config = dict(
    d_mlp=192,
    positions='rope',
    rope_fraction=1.0,
    init_std_down=0.00343,
    grad_clip=2.0,
    warmup_steps=200,
    batch_tokens=[16384, 32768, 65536],
)
Each number is 128 + 24 x the weight over its row's rms, rounded and kept within 0 to 255. Layers, rows and columns count from 0. Numbers have three digits each. The size before them is the row's rms in percent of the matrix's.

# layer 5 attention key, 64x64, rms 0.181, rows 32-63, columns 0-63
104:158067123148101117145137116167098140141117098147120096102098149113151134150132116123110097115153159082122084156099148155130144117135170160121157117133126140096141115132111147143116182156161145
102:133098116143136134131140139183117108094092135103132128104086069133104126123138119162161080123123177114107139157090126117159137127179117139123122127189125097116150136149162130140118146136111130
090:085121127154138142135104152126121137129115141133121153144113103139132102111137113140116186156113127128133103099121124124131069150127090076145128127078104183137130120152083137139092091089150107
111:114171146125130099146109105159125146115054124114100152109162097128120119150165102137160086156130098169111125134106106124111133119152098110138092140113150166132158114114143172122140141121102158
117:147092089128153142126112104115186142133125130168146174134105158111091123153111122154132156123101136119139106128159115094106069133114134156105115185152129113087120142143107116163129135158118132
070:118141132150124058161139157090100107127132154104098148117127145170104156135130126159144120129130133126116108153074148119114093125157156149136126122149096137109166158123155090137156164169111142
128:142136157139123099140108117136131084111139145151115127092125140154126136152153143134178051143129136132090143086100123124121131139144113122136159177174111102127127141102170144168170147122120142
102:118141131113127122154160062129098162132147148069107104157108115156127125102105129106088091138157145132112119145099124117092098118174148113149086110172138154120139118106132134114140116159113107
112:133126103107133146116167133139110127173163100121138102154113148104093122152151139077084139122127110133148134128191127145147101172091132121134147131090152114119106149136096117119102093086155105
069:145110121126130122148111122074095144114107157098119136125147163147139121102139139141106119128092123142104102138116118168127130132157103092124068174154123150159146099140101075103094177129118112
123:118146155126150147141160102117130159083119158179126145136081151128152130115092174124151146142113116117156091105116153139110096168117082129160116115106146151113092120138124123179125133152160140
117:147142127156094109147090088105160124132140102149177131095145129086165135126101125125133155132120186132111128073117078120152153112121144104135097145084136134130108132174098144131125134117137113
089:113086106132154155143123144107191142145179143117155133109102143124106071123138116132118119098148142132131122148112126123133105129107137168112134104077120156115107105160163146089163153104124088
085:148119160061122086092116146157124134148141159140098139169116146116085146153104138152157106109151136117096146151109113114112137115143091126139115123143140108166113153069154146150123110148101108
099:119140167135119118149117175135095149142142144139123102111109167110090089080128126102178107090134115112179155104125146114077108139118151125137150129138107127165092143118133132131122106173133102
102:136085114122101132147131178110120163152130175138130115112088120163094148098155102120130187097103128122146107124172111130083133128138123120115136134132123182172143085142109149122118148130148122
099:113147137147097131156129144117132162117130148104187134116120128161151108112117159132147139161144097123109131075111123141105147118121123088118121125140131154102107123138079163163158168142195100
114:090125129130098136134123145135170098132080130119071138105144137147108082088123152132159110134152063153143117129124147085148111161138159115120165125121170097111114146142148109139157134111133116
103:137134124124134085095114158139140160095128170122145173159121122093123138105117139171134111117130177132149116102138146154136150126143109119118166119115125125095048128167146152138148121117089101
099:148135122111111110120153087127126167130178120135153143189111097165133140110096103118157121136132076124135129140129119176082137096118155120128120113157149143128081126116118159173138138167111133
099:121153139154111071128136165125091157118102151110112152162156110136129125115105152130084118117131103142139116115107154110105135145147118084103123088149141161142098171166140092125090133110143082
100:163145162136145115147146155143118148105134162118139129140112131102132137100072148130152154115117166122152143084140133129094125122100122089168073108117140171141078141160118145116106166159132136
096:153103122150146160141167124147146119085151145154106106173113102156146131155093133110142140151114113122117118148127127115128126149133087084199120109153156148099117134102107127141075139148117165
094:100129103113142127103128155144172106137118130085153143110120166135105102148146159142144106134168137140098154151106113107118106125124134180116132086068137092100156150120155146121181148104137125
087:133088170132140144132112074135090139148163150116135117111131155119131121150144107094170105156143109100105150148115121112117128135139118137130135168135064079105156114119114093107141104136185128
098:113155157150157113118154063136092139119138142112134125141129122120178177142103119119139176113134153091137153099159135148109146115143132101146091130088137158117099106163120096086143138148147132
096:094117139146148176127152089153122155157153123144114112104114159159116119163121125077152102085139077119127133150090122117127116156142138156122133072137104135117132135086125080120149103135106114
095:139102078147129127137120170144148146117100141168142099092160097111128137146114115138176124117156133146120134132136101151142192137132092159097182136136099119120116098157114142155127096132091139
090:097098147113097112093110130094152100149154117135102133121092137117116108102152128114110149063122124107148127106107134084132126121145138142105146106106125162188127141136167098081113124114139080
081:137108111160114147107125146137156135093156127116166141144126102107168128155113122129103130132117108169074090142141116097120125125098128146130148099147082141093170157154090127103117168080134152
093:149154124151118077121139184149089135111086126101110128151174110103116137124126147151073134113125152167119132162157146123133134130114125101117114133136169153170157147154155098098108144123116097
098:151132083173104094135134137146115173136104123083182107117157113147144144172129152135115137141140145107098128133101087142117151120150080138098111084148122162106164145119115159135138127128127102
# layer 5 attention query, 64x64, rms 0.177, rows 33-63, columns 0-63
116:143077105128100104115151121105159139111120141139104131123099111126087122138138158101160129117152158141129101133128136110043138109143116130165134156151095141161137083100084131137128117120124169
106:118178153083158136139124079158138102133149143104148128153136143173166126122127107147140117131125069122123110126150116142180161093107152146128157110113182135106117154106135142122141138106135096
106:133088109141117114142110144123131079120140142101149127138102110119086116106115100171143129142089135147160082138137127117113149108136195111153145076149080130130112125136115132155116102158149172
116:113116123141116150158127158137102160109110116146110132135122132072090123109154119121088122121125115139096160114062102142120119149120124142184151095116122150106145142144107169101192135103139113
096:093129173132113122134105155121124113125090139111093122146138146097120085105120151112136143155144124103126122135092098137111172133160170121169166115183106132147131072125111134094155130157148146
085:121090105095171143107105120156135149138146135119150111075115107139130151108161120119122142107144126134153107158107149172138131104138171133153153062165143136099160137127092131103125144120149083
126:151087120111107109118129147098157106140084138123129152148114124138096115143124144067188148173139091134139132120148108091106126143087158124149129097135088116123115098128142123151101119158136172
084:118153142084127108189125126153143113140145137124124147113142115131107146140100157153151146123147114123124113095119106109138130108139083156143156146106192147105117142132155124170156083070160113
113:116108096145112120121122135103170146136104147126118114107111108100114124134145116095187150143118083153125112100115129108088173136139169140181114087155110154142139073122114118125147121163142155
121:142151126179139148120132103150128163111126123142152142125148143103156152125140086166163132093114098076082127142132090151115156109095130129117147079149130174102138153126111127172150154119117130
099:119111119133092180134098141106123177139139135154078119190118152120112135148154139101118150113124142136156129122106145127083094127149095110099105125094107113156128169124093129123131171161138146
112:119145153111110117114145110110090185129140104170087139124102082138116139102098141109155122139076167168101146134143143150090107168138135109129156144148131117121156111146111124131133136082096148
090:161102134132153122113136183162163120143072144114132122150134133117101125126124119132154158168138125096101081160111107111138110128126158132069137093138125149128123119133159138092082134167148155
102:118099148148142131093143106128087161127090154109158150123114142153108120119114156099155163167121148146129135137082080116132127112142085091116118130121108134093081111134113108120139103143109190
092:106115173166156103149097120122117126099126100129129138124139125160165127077118109123148132170116117142091133087153136135124124140130097135134100168102142131137123076160139158065159099112109126
099:117112126147158123141113074083132157149108145120094143130135079142129143143129108132181123155138116146150106051127080151137093109131131170130099123102128138125106145143129109109140127090116107
117:106142086133110111097160134110105175130140130155166119135124098121129122122124080123101122113142145169104170111088068159150147132154150117101147121154102135106142136142102118147138087169148140
107:129148150102099113120137114126135159162094130135095165144128135146119131152146104199135139155132134130080088151070116086124113104161148139116135162106123118088130103145127132137088147121125161
113:166149124124137113135104152140161143163114115104079163122131098104153116115175111099141174172135129121122085097135146098156112111086129140090087133114154093113105117127157117118145141125101108
109:105163139075132124113139078172107098136102122120146139111171120159145131134133104175139097138145140134115117127127086128157143073145143150073106127127106148098117160143152131124132107112123167
089:093097171114170162139131159133097142114130151112105169161133137159132200124126134137143127140155137093127099147130103091096123121131102096087155139108145137102107111125141097090135145127140152
096:152157122113130124145112168152132117110157134118142133177162107126131138129129151089084090116148089107136089128155108130118160129071165129121094088119128147132141125108140132117145157111193110
098:126094128129120167099147113120130160149126117145109113167115072118122165140073117143159116160095173118123125149134106144107136163155134142132177140180129144138130107144107137161076117124118110
091:132077099103123104156156107095168130123120159108160129132118128115126123156069185124159161114119138147167133123117142119172149124127096123139114064123126154089123141119137162120143146120131136
104:108113140090103135156119151075147109125155117129100174130137162120152163124145126106134127113154146075150108136152171088139118119121092095089137149117133151101116148124127189161139145106122130
091:157123123108096105104142104125146161112149110120140140123151119099107130111146170051173107117108141124105161161168137137140146120096123151083111070132115127154097145150111135149146124108133147
094:129150124159076104134117139133159131149121118111131182160119157128134121135142131143088155157097118181120115173103109120132116129152130180158087122096086104164126148112090109109119135126155131
096:117134148113101115098127135111105150101108099165135112091135110145127115084131144090112112123119155154102160140135132157116107135141128106065135171131125172117124103117125170145150124151073179
092:147136136097122140131138089133117125129153117102119149154168084126140133131099147154081085113116136134083118115135135158157178153143136193145127143112163121132104107126157124118144185101115109
090:107168131084151142112158122182099057140145130118152121095118123171126123099131089173108095131136133110136115142159121108112155119155101128124155158146100121132123155136172130116105102127143140
108:152112143096140133124108075155138096136124104123114125148134098153137116171137105147148106162113122138165116126188126140114131122140125179127116109113103128190118158158126142111092136069121103
# layer 5 attention value, 64x64, rms 0.143, rows 0-18, columns 0-63
060:092127183125110153166146162121162113129125109141109172077102139176103090115126107143133141152105127145169155154124084153133133132152115136164162117136160116121149122157111137129121122165110106
111:117121175146160143114076135129132102142104116161117100135098081118108127122125128134159151190126130100145096083090159142129114158125126100121104146139137104094113141158148119130146145126151183
079:152104103098144106126153133133127111093092138115122145061131179119136122133158124122112144141132077094115165164164155101149144110114161106106151159110099143127114117146123158106120126123181130
088:093145062126135083112177107140127162165104144106126116146116162116134190101093161143114120107121131100130135087175121150133152125125145121114109141138136143132102115101121114107140156121153154
059:099145095128156107143179112103095146140104092125144087108131110132135152164120109135176119120066104134127125109135183194098104125148112113131110146103124128112141153115133125118115132131104102
116:086120142122157122162094125136129124180095146159121116126117128095085096116103097125159124142135143109150094147132167092139157155145095103120127095146156105113120159112103121178089118125162125
082:161111135078123136156127087128144107095116108113113159087125147156126164108113099124146142160065107103084108132135156122128107131104118125105146149110088154128154154126133170145123088124158136
097:176132146131120126145093148136144135141157140118102124152145079143115156100109126147123123139136133126134110095183130145128095105101106116097099112129104132096119126153101131198137124140106201
111:096132143130116086161153101104106121175108105085167132096081132133112130156131095155132108110120120148147114124174091121111128137085117141144104115147122159123099125083176147144152130106118131
112:134129155159124134099118111133169171155113104147096113104143104183092122104163105139129101118164151140130133100117095142142159097079141138152118109145158164107176138132150147144126152142149103
107:093150146145162168124093114155100090139190120111123100114112100124142156118120131136156153112150152168130124190084158105145135125100089137124117119117130140148107110110163142110100140161126130
122:121114095131139124157150112131083124153073156143111084127098120119100174111131142125126104119121121142118124121118113127117166154134152084132111137138113123105132161125153097163143138050169157
125:147131118109162134141140123156176162140110182157105118164117123143126167163124138126130169151094122112101134099112111151099133141134112122097129148130124106154182106113155135071152136144093158
116:116191082170153117119121130143179162124132111118148147126168127164134186107120156141120157124088162153119120129108126163147155153144181130119122130133131131135143106103147120098119119158122124
100:105113114114146157079140096100144099127104137169148126138118086141118093112128139113137103141155118077112162085124115082136157133112103164147092148117141093134138166094157096138102122136115126
103:128138140158130126160133111134164132159183069138142137130167106150160140175119121138174096091142129125103098104110158131123120108118132108154147151105121144160170116108160114130094135133136086
102:131148111169114153103100155122142116157140103133152112164146075084113163139128102125117149138160113114136158125110124099105137105157160141103088114119129083102140084119144079137130116112144168
123:104136167114107130182076116191151149137129168135093107132129150112159135145137124144129119157141156158145112153123129147150115110100155131105124109165172116104146093121110139114175109132112103
081:120101143110137171095130103110131115103116113123133145114086131130120074088143116092108109145097167131163141093137141159138103097115098180156104131103105143126104178160102112137129120117096125
# layer 5 attention output (transposed), 64x64, rms 0.105, rows 0-17, columns 0-63
022:110138121100122090128146160134163112143124160140103150153107138132127143159120149103092131128117128089132128134070177174141114138128133169168120148188104148140138142091108121125140149142166096
107:100119147123197110129091100137175130123131099134119124109130152157131131116111130142121103154116158120115079130131166173095084130133110161140145131159130155100154106177125089122157101128141131
048:122090135135154144117147191116103185115161082138117148091133149117172135163122117113130124075120086092103154130157105113125119133117135123104131150125116161147130145121110138146118166108167126
060:124112120144130121114169107127110135148124101132134118175118137117096118136117122153143131095118156170140103080144090069127171101137108124130132119117147138151152158148138154165123182144160183
023:080173140110171094135155120133137132129108118143109118126142128171087124148139138125134139154079124129132141146140157137128068118168104160109164153109142112138167115165165132140132145176107129
141:094125120080113125165095123137126120184145130126120110137135157102153128100142136142136080098125150143143107090161195116120107128187087140137103138151124122124142123127130120094112145107164108
053:168119137115102132123130131150144115136168119146089156092142139115113131143108096124126116115102116156128139142201122099168100163074125113096133146132102171115154114124094158163125100134141154
118:143075126126133141144141112094169128132139152154164081145111089134105123087109153148135131135101136159120104133154149123105145144062125098138092137112091164123121106149110117171139090123121113
135:127099118108145105138126126129103109111115145133088133147125120148134097140135104169108168135123108155107145059096124139152148101117106158115146190137072129125103128139193153124112115125111133
140:126162145118110117125109117113132134117098171142093150130145101083098136108133143182110140116146109112128159119100151178127155118090157119167127128132178133108129099122136130186157134132179129
120:162155101135133117106127102110140090115119161121125102100085094126156167171157131189170121141124138109154117127119146122114102118109119147107159126085128154160135132149124138095128152081151099
146:111103108138180126131126097121102138126103116156087097130092130107067126104127125123128094108132119180112128111145100115132146148189151129143121155175126148139151165110158130131161107103126151
150:162109169146186159150123099148142157135099179157151123154083147131118131148140099127128112136130107138171125139132121123154100109130108120131129092113143155130141106106148107144131095178138183
125:133169118136129137150159095160151115134158105108126119116124120096129155146149165098149092098123082166147098087076146140158142152078141122123145127097150121114106114141149147131152129138153174
081:123159128130134171107137096187138149116153137109124132139130134134146137086122116147095109156166152104103154109136127129115137107150078153118125115152161083128138156129165124185137069132139123
094:151186152174108089164085096139130130146102130121175127113151075136130113137134135157161151146113098105111117114135150121149127108132186095154122132126120090135133110126172128141108126149112125
111:099129113146164151115137115135166122115169086123161120124109106129124129103152089150117101148160132141129113170113123104127142093165163123149088141092142071107139110136132108106118103067141129
152:131087145104086110180118112134099135136092142120135127100141126138154133136165141118117115156151130161166139136095114113118095115147145119164117111126131193108075106133101078106122131092146134